python train.py --n_layer=12 --d_model=128 --n_head=4 --n_kv_head=4 --head_dim=32 --d_mlp=512 --vocab_size=539 --activation="swiglu" --norm="rmsnorm" --norm_place="pre" --norm_eps=1e-06 --positions="rope" --rope_base=10000.0 --rope_fraction=1.0 --qk_norm=false --attn_scale=0.177 --bias="none" --tie_embeddings=false --parallel_block=false --init="normal" --init_std_qkv=0.101 --init_std_o=0.0 --init_std_up=0.101 --init_std_down=0.0 --optimizer="soap_variant" --lr=0.00851 --lr_mult_qkv=0.4 --beta1=0.95 --beta2=0.98 --lr_head=0.00594 --grad_clip=1.0 --warmup_steps=200 --schedule="wsd" --decay_fraction=1.0 --decay_shape="linear" --final_lr_fraction=0.05 --batch_tokens=32768 --seq_len=256 --doc_mask=false --z_loss=1e-05 --train_tokens=139600000 --steps=4261 --dataset="wikipedia_en"
Each number is 200 + 30 x the weight over its row's rms, rounded and kept within 0 to 999. Layers, rows and columns count from 0. The size before them is the row's rms in percent of the matrix's.

# layer 8 MLP down (transposed), 512x128, rms 0.246, rows 41-77, columns 64-127
092,208,193,217,219,225,205,199,233,225,183,170,210,210,151,206,193,190,214,209,159,247,198,225,188,174,176,216,252,204,177,246,186,216,229,204,243,218,170,178,181,229,251,187,189,184,232,146,212,191,187,191,202,174,165,159,251,136,226,184,149,179,223,151,202
101,214,166,184,169,209,205,198,181,199,156,256,214,183,214,204,236,221,218,194,173,148,182,253,217,217,182,229,194,202,209,221,205,175,178,215,211,230,194,217,94,193,174,182,185,185,223,224,178,177,179,208,203,189,240,178,238,200,207,167,185,242,216,234,216
101,215,159,217,227,186,208,195,156,233,245,232,196,230,239,190,190,160,229,164,123,198,235,209,205,141,200,176,207,236,219,224,100,175,160,228,186,242,229,187,190,171,197,185,177,117,196,169,197,210,259,188,143,184,227,200,175,210,189,268,155,165,195,236,217
097,212,232,202,192,194,169,198,288,231,163,214,202,203,186,159,185,199,165,150,203,213,161,253,224,184,208,177,175,207,185,206,183,227,186,182,198,178,186,194,209,247,181,150,196,214,176,250,186,156,158,234,201,156,162,203,175,234,208,156,168,221,236,205,178
107,274,178,173,195,206,232,198,172,217,198,213,237,160,174,181,183,215,211,226,194,190,184,269,184,142,149,184,207,162,172,197,239,211,179,197,204,203,183,174,197,145,240,219,191,198,196,167,213,180,222,216,192,230,223,241,224,210,203,174,196,202,198,207,181
097,214,204,195,246,132,267,226,231,195,190,190,220,181,222,211,199,163,204,239,173,220,197,134,169,165,190,154,232,162,210,223,180,175,164,223,154,185,188,197,160,177,221,193,196,162,146,141,246,164,185,227,236,225,198,189,209,217,168,152,238,185,236,167,181
100,196,155,191,205,161,197,204,212,179,257,224,189,206,193,175,190,142,150,177,226,223,166,181,154,231,203,211,175,211,151,182,193,216,98,167,186,221,160,197,213,188,221,226,211,229,154,224,219,179,190,202,188,134,211,181,187,200,236,209,243,223,225,178,161
095,242,187,197,186,160,175,204,207,253,278,194,200,200,232,231,220,210,220,228,186,208,226,222,242,210,195,167,253,225,159,209,177,184,201,214,194,220,223,179,189,223,165,194,235,212,165,186,213,196,206,234,251,245,225,222,188,203,168,204,226,237,194,195,197
103,196,152,211,217,179,165,174,150,204,172,222,271,197,256,255,195,201,187,152,255,180,176,212,199,154,184,184,168,217,222,167,151,139,184,161,186,227,188,204,209,204,197,207,209,182,194,211,191,170,166,201,195,158,167,195,215,186,179,232,226,234,214,198,158
096,154,209,201,218,168,224,216,190,199,169,200,193,207,189,180,190,209,273,211,184,133,246,238,217,181,221,213,222,199,181,182,203,173,207,172,219,206,210,184,220,168,206,243,247,185,181,181,143,173,134,192,164,134,186,229,204,184,155,194,165,218,213,191,235
106,232,205,216,186,224,229,159,251,222,269,200,188,184,189,213,186,196,227,193,151,192,258,243,217,212,225,186,124,169,174,257,183,194,218,232,205,205,130,239,204,241,224,200,165,168,192,219,183,241,157,188,196,200,200,223,231,211,154,194,190,224,206,187,161
108,249,209,221,193,198,211,139,197,183,221,203,238,239,208,207,172,192,200,191,163,238,131,206,209,244,199,211,147,130,199,211,202,178,212,190,192,213,172,209,239,220,232,202,213,194,208,191,204,166,186,200,213,192,207,226,227,204,188,187,215,199,198,241,188
101,173,130,198,182,159,164,238,195,231,201,190,238,192,209,198,199,273,151,226,214,190,195,216,242,136,168,226,228,190,195,212,231,174,210,221,181,205,193,206,212,152,261,202,225,185,127,237,233,164,125,152,188,237,175,249,252,162,162,160,217,223,187,219,195
098,178,175,220,201,220,191,211,171,173,195,148,172,237,227,226,208,243,208,200,245,216,209,200,194,201,137,166,233,206,201,165,170,204,182,174,204,179,227,199,204,211,221,174,214,198,219,196,186,210,233,147,215,252,246,225,220,190,145,227,193,205,212,190,162
097,189,236,170,146,225,174,210,183,205,218,198,200,162,176,162,211,129,219,203,234,210,177,203,202,218,187,155,166,155,252,196,155,197,192,211,214,199,227,158,186,183,145,193,232,214,217,222,188,150,166,217,191,230,151,264,247,214,210,152,153,201,241,247,214
099,176,166,159,198,160,213,171,214,198,191,166,192,263,188,262,259,195,203,194,179,173,240,166,159,192,225,179,197,254,195,229,202,189,239,162,234,218,201,154,219,216,201,234,199,186,193,163,227,190,205,239,212,175,155,213,199,154,270,204,208,239,141,210,235
100,268,243,179,147,199,205,184,227,207,189,250,212,208,219,185,268,200,176,204,220,227,177,182,217,179,221,201,198,274,128,208,148,240,234,206,214,224,168,199,194,167,184,259,213,259,193,234,208,211,157,183,240,241,109,238,201,178,175,237,190,221,189,189,219
100,216,207,206,195,188,201,224,179,222,197,186,220,168,200,152,193,214,211,189,155,257,248,142,195,146,164,201,230,216,156,179,133,144,187,190,210,131,221,194,215,210,219,235,218,249,179,238,195,176,135,210,216,193,200,215,164,235,177,231,190,210,190,192,217
104,229,209,211,187,254,199,239,241,262,202,236,208,130,170,173,239,166,251,183,262,171,189,147,219,165,231,222,211,183,192,209,227,177,251,193,205,180,220,225,221,189,240,215,192,257,219,198,203,233,160,181,179,249,213,211,214,189,201,266,209,219,225,219,171
090,224,104,208,151,219,266,181,205,227,186,235,161,164,211,141,200,202,149,167,188,229,179,188,215,231,173,241,239,233,203,164,193,213,194,219,198,231,173,188,206,191,242,246,176,213,140,202,258,189,223,214,182,204,212,194,218,186,217,188,243,144,162,171,217
097,197,161,169,191,188,177,209,187,242,180,217,201,208,209,242,197,276,228,185,285,237,229,227,147,158,176,173,209,190,173,162,216,197,197,215,213,208,186,208,233,223,200,207,196,236,197,206,177,221,131,209,186,207,237,201,209,231,183,208,251,173,215,186,201
104,201,177,200,159,229,181,228,170,192,179,216,206,225,145,238,197,149,202,186,180,258,135,223,149,196,185,178,181,194,185,178,171,178,253,169,199,186,190,216,185,242,197,239,215,150,155,217,168,166,221,181,201,162,215,180,178,182,236,154,215,247,190,235,262
099,208,182,219,245,175,131,233,223,180,182,210,212,212,220,174,191,224,211,209,214,201,196,169,185,158,219,185,184,172,234,212,167,202,197,241,210,194,178,116,246,232,187,234,170,271,175,162,212,187,176,211,194,133,242,189,199,187,189,185,214,169,212,212,186
102,188,148,213,227,186,216,188,169,203,200,217,226,145,170,236,200,142,201,208,206,164,156,200,175,158,190,217,216,187,213,200,223,189,163,205,204,269,228,183,188,247,177,164,211,140,207,155,244,286,175,228,198,195,152,205,177,247,225,196,188,215,161,243,204
098,203,278,212,174,191,177,223,186,154,160,260,215,231,182,207,250,218,170,140,159,213,199,209,233,220,190,196,201,148,207,219,186,269,232,129,192,213,150,170,202,155,193,159,223,194,229,180,207,172,174,188,162,202,231,162,223,228,216,199,208,178,220,210,215
097,223,175,151,196,166,182,164,191,229,233,177,178,197,264,194,249,155,275,228,192,194,208,170,168,225,153,185,202,182,192,209,144,198,186,172,220,208,194,196,190,212,229,201,148,145,212,211,145,218,203,224,250,206,165,229,246,152,183,205,151,162,159,209,241
092,277,222,238,180,166,196,258,212,231,225,225,125,225,181,213,156,186,247,183,215,203,262,197,260,241,198,169,202,223,185,183,207,244,222,237,152,205,237,203,175,176,182,205,197,206,219,229,196,237,155,167,147,183,227,189,244,152,224,168,244,225,241,227,202
101,175,171,221,227,198,227,241,255,232,177,203,152,183,184,174,198,163,171,181,228,172,236,206,207,230,225,196,178,192,182,219,203,184,215,254,179,191,230,186,150,257,187,176,214,249,225,154,202,225,196,201,200,217,152,227,231,209,236,211,166,177,198,232,181
107,181,241,210,229,159,215,160,208,160,216,161,238,199,222,237,144,215,275,184,221,172,183,202,212,196,187,174,183,165,241,191,175,166,195,185,184,197,167,172,242,223,182,216,200,165,234,120,168,220,213,157,186,241,233,181,241,218,222,225,225,181,216,215,170
097,163,174,207,196,194,200,223,189,224,215,232,229,211,218,182,229,197,148,186,218,163,211,191,197,145,191,202,188,130,189,169,205,230,189,231,215,212,175,189,218,232,152,169,142,194,196,172,208,133,145,236,191,157,208,234,190,244,157,216,143,171,163,235,193
093,188,156,171,220,212,196,200,135,251,195,231,178,203,240,210,171,168,207,188,230,129,203,144,196,178,238,154,180,225,190,232,173,154,187,141,186,193,192,141,194,224,243,200,174,165,194,199,223,176,202,157,158,172,123,220,154,200,184,215,219,143,208,195,241
100,200,200,222,210,190,230,201,199,175,270,214,204,201,169,191,179,177,248,230,178,177,228,186,201,170,197,290,192,243,205,237,232,195,187,219,196,238,208,216,148,191,159,146,161,228,234,170,190,222,197,184,205,183,233,116,218,211,173,174,194,240,190,243,249
100,183,212,227,224,195,143,219,176,205,211,217,233,221,177,249,159,158,220,251,194,232,184,154,213,170,200,250,173,188,229,208,210,254,181,249,281,139,215,172,162,200,157,223,222,167,211,206,199,210,233,148,211,198,187,159,196,186,180,219,194,229,206,174,204
104,189,188,137,154,252,157,166,130,282,203,194,162,221,231,227,164,222,200,160,187,187,227,196,199,183,192,206,188,194,167,227,244,192,230,221,176,174,218,268,192,228,198,173,190,211,244,203,218,224,180,209,177,230,219,234,219,256,188,217,174,193,227,209,214
099,187,205,176,216,247,226,185,216,242,183,201,167,201,216,185,216,207,218,203,219,202,196,202,242,188,198,212,241,146,237,168,201,199,225,170,158,128,214,182,235,190,230,215,174,237,227,185,180,233,182,258,219,160,255,223,174,207,240,268,213,215,186,197,228
092,208,180,194,167,199,133,197,193,222,220,191,148,228,209,188,174,304,188,210,168,163,150,196,235,153,196,174,164,199,150,185,191,173,159,198,194,149,137,214,274,205,195,215,187,232,163,218,188,146,209,207,222,171,220,231,176,203,154,226,177,172,213,214,198
097,278,230,175,237,200,195,250,235,206,214,244,233,214,225,170,206,176,254,201,193,221,205,191,205,203,177,137,191,200,228,208,206,168,173,171,192,242,258,190,168,188,193,175,242,242,240,193,148,205,202,222,256,158,227,224,178,220,226,160,237,196,231,206,191
# layer 8 MLP gate, 512x128, rms 0.268, rows 42-77, columns 64-127
100,223,147,154,192,156,234,193,197,197,181,191,141,211,217,173,166,231,196,193,196,217,154,190,233,179,268,195,169,236,184,180,155,209,201,226,150,182,179,127,264,198,223,171,214,211,228,207,219,179,158,187,178,245,256,181,185,214,233,205,178,242,189,210,241
100,179,120,242,237,199,201,185,224,228,228,210,204,226,179,226,184,182,241,205,146,213,230,273,211,164,198,130,202,201,221,248,143,172,203,180,202,228,180,192,267,214,231,196,211,195,200,188,220,185,183,129,211,180,187,258,219,263,185,235,209,178,234,205,161
097,143,187,216,228,203,192,173,257,176,171,188,204,203,230,174,162,159,160,275,253,202,259,187,198,135,251,153,156,194,176,211,194,224,236,173,128,169,241,199,198,194,213,204,185,229,201,195,177,142,185,196,227,165,185,205,238,162,169,185,227,228,221,205,268
099,237,208,226,237,175,205,191,239,253,157,231,190,226,132,195,189,194,242,231,146,234,215,164,224,150,213,197,198,226,223,211,196,208,201,215,174,244,190,187,206,150,192,207,199,159,219,218,231,175,204,228,230,202,190,192,200,182,155,221,129,196,227,207,253
098,216,160,194,231,203,244,149,223,182,230,231,210,168,269,193,176,247,211,220,197,194,139,224,203,197,191,154,215,201,178,157,245,234,213,197,166,152,247,232,160,176,182,210,200,207,171,192,250,233,244,233,238,202,162,206,201,158,199,197,172,145,188,184,172
098,256,212,214,150,195,174,183,189,213,186,234,195,225,246,251,237,173,216,176,220,176,207,203,209,222,233,197,183,240,205,160,201,201,233,202,196,181,142,232,210,185,106,218,243,155,206,181,182,176,207,194,240,151,193,201,236,187,235,196,220,190,198,221,202
103,213,252,168,250,215,222,227,141,167,220,220,217,186,222,251,242,187,238,180,169,158,193,195,205,137,204,206,240,217,225,175,272,166,130,192,195,196,166,245,242,222,193,221,214,219,203,162,194,163,146,159,205,170,191,172,184,206,253,202,230,218,195,178,250
099,143,216,253,248,164,224,259,196,226,244,200,241,212,183,205,256,188,237,198,235,197,212,223,219,178,167,137,182,223,186,192,171,169,212,225,200,209,230,217,175,195,244,217,218,198,237,243,163,195,170,204,190,126,216,115,231,184,227,169,192,192,168,208,178
097,177,233,165,120,211,195,191,219,137,193,190,165,123,160,160,204,191,163,216,222,201,154,166,183,195,183,169,170,165,128,173,191,205,169,164,137,175,202,243,216,181,241,147,202,177,171,200,177,202,200,191,179,226,195,193,165,142,256,194,170,254,205,212,285
099,156,213,261,180,212,187,142,248,184,193,231,165,187,240,228,231,210,182,208,201,195,182,203,182,213,196,204,237,171,202,236,190,185,189,204,218,156,221,233,111,207,199,152,180,233,172,211,171,168,199,239,215,168,235,205,180,174,258,144,143,186,220,229,183
109,129,224,204,211,256,145,149,173,182,178,197,233,271,191,186,205,211,216,222,191,236,175,186,240,204,243,244,224,207,190,153,179,177,193,231,213,206,190,220,203,211,224,203,200,199,172,234,240,249,216,229,217,241,217,193,213,195,182,230,210,222,191,230,168
091,203,208,143,183,210,187,211,218,170,208,197,227,195,198,236,212,201,188,229,209,242,159,161,199,217,225,191,180,286,210,195,216,193,187,178,177,172,250,200,188,218,216,118,176,155,189,185,211,221,185,181,218,170,210,205,223,151,187,184,159,191,201,174,210
103,187,194,245,204,164,199,268,242,248,167,192,189,144,185,185,228,186,201,178,169,174,230,191,194,217,213,149,189,217,203,175,176,178,234,196,167,227,235,222,202,185,182,219,207,182,179,228,138,212,190,233,180,249,191,207,204,172,209,193,236,210,178,229,261
089,149,198,183,211,192,179,203,217,179,173,192,181,167,169,181,208,191,188,177,205,126,152,234,206,214,191,221,198,197,203,201,205,177,189,236,221,180,111,240,194,205,235,228,204,184,220,176,205,171,192,204,243,154,166,186,168,172,188,210,220,147,226,253,223
095,175,206,199,227,202,200,210,201,165,167,207,209,204,204,202,199,182,197,183,264,206,220,149,220,153,164,231,214,175,242,216,201,202,173,203,130,143,205,212,197,194,216,191,181,227,201,182,200,201,228,241,210,165,198,210,183,272,180,276,165,179,252,168,230
098,241,242,144,210,192,190,205,132,203,188,191,187,205,214,244,216,211,170,189,178,231,230,190,164,135,231,221,154,226,218,213,126,203,188,179,209,219,180,192,198,162,225,154,198,165,242,174,188,129,216,193,208,229,153,208,219,202,207,246,210,174,198,178,239
097,232,227,202,164,237,196,235,248,228,197,190,211,171,187,272,168,174,185,204,211,237,239,158,151,210,229,259,232,190,202,150,147,162,198,232,208,211,260,207,165,192,165,147,200,216,188,201,195,157,230,183,183,177,246,195,223,214,181,218,177,225,159,125,188
103,218,205,227,229,204,231,190,204,246,216,236,185,160,219,229,182,177,217,215,197,206,206,214,181,169,205,205,194,229,230,147,189,209,185,191,222,214,200,145,262,253,225,186,232,201,214,171,157,145,184,225,159,203,240,185,211,187,217,204,180,189,294,198,192
080,213,185,246,192,200,197,222,179,166,222,218,214,140,239,195,180,165,147,197,152,229,174,213,170,138,227,184,187,231,220,185,203,248,165,209,259,204,229,209,211,161,213,147,167,239,229,190,185,162,242,144,240,210,217,209,241,182,210,248,195,203,231,134,199
091,214,204,154,208,143,180,214,195,198,168,130,242,233,160,184,212,173,226,181,257,176,173,190,134,202,201,201,192,193,202,168,170,209,281,222,206,215,126,188,209,198,185,267,168,171,179,186,231,207,225,189,194,175,173,153,268,197,213,175,219,187,213,161,179
100,95,126,233,199,207,182,148,240,188,174,215,251,201,175,172,184,216,165,239,195,228,174,197,228,205,252,173,147,159,169,247,193,202,224,185,196,197,258,151,234,213,217,180,226,230,186,186,205,232,143,232,178,165,184,217,202,213,186,206,178,227,208,177,171
099,218,272,210,146,227,143,203,202,166,211,180,215,183,221,189,258,125,180,217,112,222,209,241,216,168,168,243,178,184,141,163,176,223,181,176,205,240,221,171,200,200,244,198,220,193,233,236,208,214,209,176,161,218,190,221,220,223,177,238,193,234,238,141,193
091,203,197,184,191,215,191,262,203,232,209,246,178,190,187,201,207,165,209,135,149,212,217,197,221,175,213,260,191,190,166,169,188,199,220,213,206,246,158,230,224,180,213,188,210,208,231,184,134,215,186,192,255,237,254,168,266,179,185,285,197,181,188,239,245
099,125,164,205,218,160,211,204,192,206,231,200,165,148,223,224,215,247,214,180,223,215,201,162,190,162,195,213,191,240,140,139,211,156,224,176,217,161,228,244,159,230,141,272,201,138,236,197,272,210,211,207,217,195,187,191,152,169,175,197,205,156,239,177,180
094,224,97,265,220,244,166,242,127,213,259,206,181,215,192,185,222,249,218,194,214,165,244,200,194,215,145,171,199,175,193,190,166,182,211,188,149,218,168,198,238,204,276,203,203,204,236,247,188,217,179,203,208,223,212,149,240,188,248,237,234,179,231,231,220
095,188,186,216,209,240,142,147,249,192,151,192,140,175,185,213,223,197,183,172,279,207,202,151,186,213,227,196,181,155,213,175,213,227,213,208,146,182,196,230,235,258,214,183,176,211,186,212,201,181,186,182,206,183,216,191,244,244,185,186,189,211,197,182,219
095,122,176,158,208,102,218,179,214,142,184,188,207,172,185,230,222,210,196,230,159,191,182,184,186,231,231,176,179,162,184,227,193,168,150,188,275,189,192,206,209,199,181,164,160,178,232,175,118,198,193,153,217,218,213,182,191,241,188,169,167,187,171,197,186
104,170,207,269,171,207,226,237,228,236,290,167,217,225,213,184,179,164,135,215,256,188,170,191,124,197,227,214,201,161,200,180,193,213,232,185,207,202,192,167,207,171,230,196,170,195,267,169,203,223,189,182,194,210,148,232,221,151,273,186,185,164,217,174,209
091,169,176,139,186,167,138,187,181,194,216,217,194,168,212,161,185,126,218,186,225,220,215,192,140,230,231,163,178,208,191,169,219,177,167,233,216,202,185,182,194,208,180,169,155,222,112,198,221,220,220,184,218,197,246,215,207,164,199,213,175,204,238,188,221
083,163,158,217,214,200,154,174,282,233,198,207,258,247,197,209,143,150,221,241,208,147,196,178,212,155,176,194,213,192,242,221,223,210,175,202,202,215,164,214,190,233,197,192,173,261,244,235,176,170,200,234,179,151,176,204,188,181,211,185,198,200,198,167,190
091,164,206,193,227,231,195,175,105,218,228,152,249,146,227,203,165,177,214,176,152,187,158,213,186,154,242,193,183,202,226,129,146,183,234,218,207,223,260,197,197,152,179,227,207,239,205,202,206,197,212,241,183,230,222,170,210,201,237,189,176,177,223,174,223
103,148,128,170,212,189,164,206,240,278,208,190,234,238,239,188,202,234,164,167,193,219,163,215,253,230,184,215,134,172,195,220,181,130,248,265,216,205,166,162,201,227,191,179,229,176,236,210,163,192,206,178,210,209,226,144,229,187,207,218,220,160,182,206,230
093,204,178,242,219,220,219,177,192,212,260,211,214,220,220,155,143,166,268,188,207,200,145,242,248,223,183,154,196,172,171,188,210,202,196,231,188,205,221,145,183,196,186,175,218,189,182,197,189,187,208,246,214,200,225,211,180,200,201,245,227,127,202,206,235
096,251,169,173,160,237,223,219,208,210,190,232,231,249,223,157,260,227,277,206,146,185,163,253,212,217,194,215,174,240,210,215,231,238,182,207,195,172,143,200,212,182,206,169,164,175,215,226,192,200,234,145,208,234,246,237,225,192,242,195,196,97,234,134,238
087,211,253,157,162,183,223,136,244,209,226,166,185,164,184,156,206,226,219,238,213,214,238,189,219,143,207,161,162,226,160,181,221,173,183,208,207,202,233,168,221,205,189,231,187,222,210,160,235,146,221,159,218,202,163,269,213,232,217,220,217,168,190,143,178
098,181,196,244,201,223,178,104,208,201,183,195,174,198,170,141,193,219,210,223,210,199,208,162,166,174,156,267,226,182,202,163,198,172,178,233,238,226,159,178,270,180,205,153,202,210,217,198,242,202,179,217,227,149,200,192,171,210,174,166,206,203,179,180,194
# layer 8 MLP up, 512x128, rms 0.271, rows 42-77, columns 64-127
098,202,201,185,165,173,224,190,210,207,164,171,166,206,218,202,162,198,147,196,181,172,216,230,154,224,180,200,177,216,159,257,263,218,241,177,206,223,209,204,170,147,182,206,175,198,162,217,218,189,194,210,175,236,200,199,197,229,183,159,159,193,198,189,257
095,173,251,193,209,190,205,161,193,250,183,178,163,170,203,236,177,226,213,192,233,215,225,164,213,216,226,193,181,236,180,169,153,188,207,158,204,220,171,184,207,221,166,224,204,182,207,247,225,188,160,187,204,192,167,219,240,164,180,240,222,272,201,229,170
098,171,203,227,164,219,206,194,221,198,173,177,181,208,196,126,193,176,215,177,246,210,246,194,181,187,245,209,203,201,205,244,210,167,208,217,204,220,221,223,203,170,213,244,201,179,215,204,251,159,188,197,177,187,161,173,214,193,165,170,178,178,173,233,190
102,220,215,231,195,210,205,194,204,147,217,158,172,183,155,161,214,207,216,192,166,183,196,192,249,194,184,214,176,152,238,181,193,168,166,237,200,183,255,186,219,205,252,193,218,278,156,110,221,187,179,205,174,189,161,206,198,166,182,188,214,207,232,194,211
098,218,213,178,170,177,252,205,157,159,232,230,218,231,235,172,191,185,196,194,179,226,171,219,206,232,235,191,179,148,165,243,210,181,221,228,230,207,216,128,157,219,204,249,194,222,209,217,148,201,253,220,230,183,173,223,202,192,165,176,196,200,210,227,227
098,207,182,131,216,238,192,249,186,212,207,212,200,225,172,210,150,199,229,213,193,214,188,173,216,171,235,218,211,213,227,268,195,154,227,184,195,182,193,152,197,230,212,193,204,231,212,140,258,214,256,176,109,169,231,223,202,182,206,195,194,178,199,194,251
098,160,216,217,208,147,196,178,182,167,174,190,215,164,213,244,226,153,182,201,252,230,188,212,199,182,186,252,193,250,220,240,202,243,142,165,177,186,202,216,185,165,192,147,213,180,204,154,213,186,169,265,178,247,223,197,203,167,215,175,226,169,191,204,255
108,154,212,215,220,194,162,220,230,177,258,170,189,215,170,217,199,222,232,202,217,170,200,244,157,224,209,180,223,200,189,215,154,224,185,229,193,246,209,199,228,234,172,151,161,168,225,193,165,159,206,180,236,174,201,155,111,194,227,230,156,180,190,247,187
095,210,264,249,159,204,261,123,171,197,177,152,163,145,186,203,179,167,188,198,184,226,206,224,187,225,209,188,209,193,178,285,217,181,222,162,161,204,217,215,204,201,237,179,234,192,185,173,207,232,227,192,180,203,210,179,196,221,189,254,245,221,194,190,227
110,165,186,251,199,186,198,236,200,222,191,225,181,223,242,177,156,202,194,209,187,167,145,176,225,160,217,247,180,215,192,220,153,241,220,218,166,193,227,174,192,186,200,160,206,213,177,216,199,192,185,210,173,195,171,177,269,252,243,222,148,266,250,266,181
109,189,185,208,205,203,136,209,214,180,230,196,214,189,215,205,212,204,196,181,200,209,197,191,167,148,223,185,194,197,223,237,170,243,164,188,218,174,246,213,233,154,208,191,267,204,219,206,135,227,231,197,230,250,284,174,187,215,225,174,209,212,229,201,220
098,199,174,205,198,206,224,173,220,216,213,197,214,233,221,209,181,212,206,202,201,223,219,222,189,213,238,175,197,230,217,233,125,131,202,193,221,187,259,235,172,234,196,248,196,177,138,190,207,194,220,225,196,185,214,132,194,228,155,207,221,186,235,241,189
097,239,158,195,212,196,179,209,188,201,171,198,172,186,218,174,249,215,230,203,156,151,195,224,184,209,239,168,185,239,213,218,184,225,175,169,158,247,186,219,220,219,196,247,262,221,230,181,195,180,192,158,196,149,152,192,168,228,218,171,236,246,200,181,196
096,219,230,213,207,176,268,277,143,171,229,177,238,188,189,249,212,191,194,175,203,171,147,234,186,192,135,205,224,193,215,175,195,193,122,215,179,196,243,192,193,234,173,197,266,235,123,172,203,147,184,216,171,227,197,224,168,196,179,217,198,174,236,210,209
103,243,248,192,216,191,154,196,216,187,211,169,187,240,223,163,196,161,238,244,195,228,136,182,210,204,181,207,219,232,238,228,169,189,215,235,179,160,205,205,148,223,206,188,220,283,191,221,268,211,179,192,199,179,200,177,175,227,257,183,162,227,212,163,186
106,162,225,250,220,192,176,221,176,204,209,231,198,195,208,209,175,204,202,250,202,244,190,197,205,200,157,230,272,167,179,235,193,151,175,229,149,213,218,188,216,193,252,202,209,207,158,215,182,200,203,193,208,145,208,204,230,181,181,161,159,169,140,240,211
094,193,221,192,204,186,219,201,193,237,242,221,116,197,236,146,206,207,230,264,137,257,157,234,230,199,211,225,210,200,230,216,230,215,209,211,183,210,220,219,147,204,168,156,156,201,209,164,203,172,148,176,211,190,207,195,167,204,139,175,245,183,220,182,214
099,175,179,209,162,178,192,185,184,199,224,232,211,219,156,160,266,244,187,246,137,184,232,233,203,191,222,144,217,202,180,219,156,163,240,180,201,221,198,199,172,169,207,204,205,194,161,222,211,255,233,183,251,222,182,157,230,178,227,232,221,170,222,190,193
093,200,208,135,241,196,204,161,152,184,231,212,185,182,172,196,199,206,244,208,223,133,199,187,165,189,178,170,212,203,174,216,207,212,222,218,173,219,255,199,225,221,220,153,264,182,274,167,194,209,227,157,147,230,217,205,202,203,191,218,142,247,213,198,105
097,167,162,198,199,185,156,204,246,266,192,155,191,161,199,215,224,180,145,147,162,264,202,196,157,177,205,193,192,192,188,179,174,225,245,199,219,207,153,203,268,250,224,178,201,244,174,214,252,185,209,190,190,145,263,203,245,196,228,212,200,200,175,216,211
098,200,184,255,211,147,215,143,219,236,207,214,240,240,192,216,230,215,255,265,202,210,170,166,220,188,205,221,186,221,217,245,138,229,142,221,210,178,228,175,211,142,164,142,168,206,221,193,198,180,143,210,111,199,199,209,222,195,224,191,186,201,218,212,180
098,195,217,174,190,220,240,206,218,294,242,192,187,211,152,165,190,266,186,178,196,174,252,192,173,165,206,195,207,223,175,218,179,220,245,235,196,141,215,197,212,183,203,213,188,165,190,283,211,190,203,192,160,176,205,207,175,181,159,157,197,227,190,177,160
095,197,204,176,184,219,197,234,171,223,199,185,197,233,210,231,186,188,194,191,239,197,215,262,190,262,183,183,250,177,166,224,159,173,177,173,161,211,219,206,194,166,217,232,197,169,192,211,221,200,159,233,197,196,267,224,186,202,252,200,221,200,214,230,215
086,135,236,198,177,154,213,187,189,170,212,203,151,186,200,195,197,224,198,182,244,212,195,195,199,211,255,189,195,220,197,172,283,219,210,177,221,185,244,188,146,222,138,250,214,192,216,280,246,227,204,239,135,212,202,208,177,207,198,224,246,169,193,218,228
096,245,197,175,226,170,163,189,226,159,221,230,205,191,158,187,215,220,199,192,211,231,158,189,223,165,256,176,174,212,221,140,163,229,185,200,215,186,296,194,172,219,159,201,196,199,267,155,192,197,197,186,175,225,176,221,247,222,175,247,133,168,235,219,190
085,223,199,146,229,226,175,220,211,211,200,243,211,229,144,165,245,207,200,150,203,169,184,188,242,197,215,193,241,174,201,225,201,235,168,261,201,206,181,179,200,152,231,223,122,195,201,213,189,191,149,226,226,212,217,199,193,234,243,255,181,183,186,273,197
098,201,227,161,174,179,230,224,231,176,176,196,172,189,160,182,248,206,193,229,187,184,207,209,171,223,189,174,195,179,261,199,263,183,167,218,240,180,190,246,198,172,275,204,237,217,214,170,231,245,255,238,177,253,245,194,207,158,239,205,154,218,188,175,197
109,203,239,218,238,186,200,245,208,200,190,161,207,187,239,221,250,190,214,236,198,165,187,227,266,260,204,194,265,179,202,220,188,212,225,216,183,158,204,239,208,270,219,146,256,146,182,200,146,232,202,199,218,231,225,183,194,263,202,176,186,226,279,227,244
097,228,162,251,212,183,240,180,206,182,151,201,184,215,234,185,199,213,192,182,173,234,229,247,162,195,266,173,243,192,176,185,241,210,219,182,206,145,204,180,193,173,170,180,173,200,255,225,242,223,207,163,237,207,165,213,161,222,200,255,278,159,159,219,199
097,221,210,181,190,200,184,176,220,217,187,209,173,190,228,206,204,227,238,169,158,189,203,217,178,220,168,179,194,179,218,197,176,207,242,236,184,215,181,205,219,167,196,171,209,292,212,264,125,210,212,212,206,147,202,182,222,215,149,199,163,240,199,199,160
096,185,167,183,157,219,210,198,162,176,156,240,235,226,181,226,167,234,214,179,207,173,149,209,219,241,207,224,229,189,228,214,205,228,247,208,212,209,210,205,237,186,134,146,228,203,245,199,146,207,208,190,184,209,186,181,213,231,206,176,172,212,178,170,212
098,206,200,247,187,250,165,204,189,179,204,190,177,226,209,216,199,176,182,221,166,198,213,226,175,224,190,171,205,212,219,200,203,171,190,197,211,224,172,220,222,156,182,185,199,166,215,170,167,253,187,217,213,212,200,216,214,235,225,209,232,263,207,191,172
103,134,235,215,208,269,219,212,157,184,177,184,152,222,226,172,193,221,167,176,240,145,241,252,180,150,140,229,195,193,198,245,144,173,215,186,225,189,172,175,178,230,182,179,187,264,168,202,194,180,139,156,245,188,250,173,192,226,215,172,178,220,218,230,205
093,219,168,233,234,197,215,231,166,230,259,139,208,184,165,244,234,210,224,199,171,264,168,213,214,229,165,222,202,225,219,185,203,228,189,171,246,204,174,188,209,166,196,214,182,178,205,164,232,157,204,208,219,165,192,207,177,137,159,197,184,149,175,173,195
089,202,139,166,232,202,184,224,177,237,232,224,193,237,164,225,175,168,137,201,213,187,185,201,209,227,224,178,253,248,199,197,209,170,212,200,159,225,181,175,175,175,280,141,140,193,210,141,213,214,204,196,200,204,214,239,224,206,198,239,251,189,180,181,181
104,154,195,154,192,245,157,209,218,269,209,148,180,178,179,210,189,228,199,203,212,148,211,157,190,251,249,173,249,181,181,179,246,216,196,144,200,210,205,233,229,206,263,216,185,230,155,203,222,239,250,220,169,209,170,234,218,216,168,215,215,225,221,195,153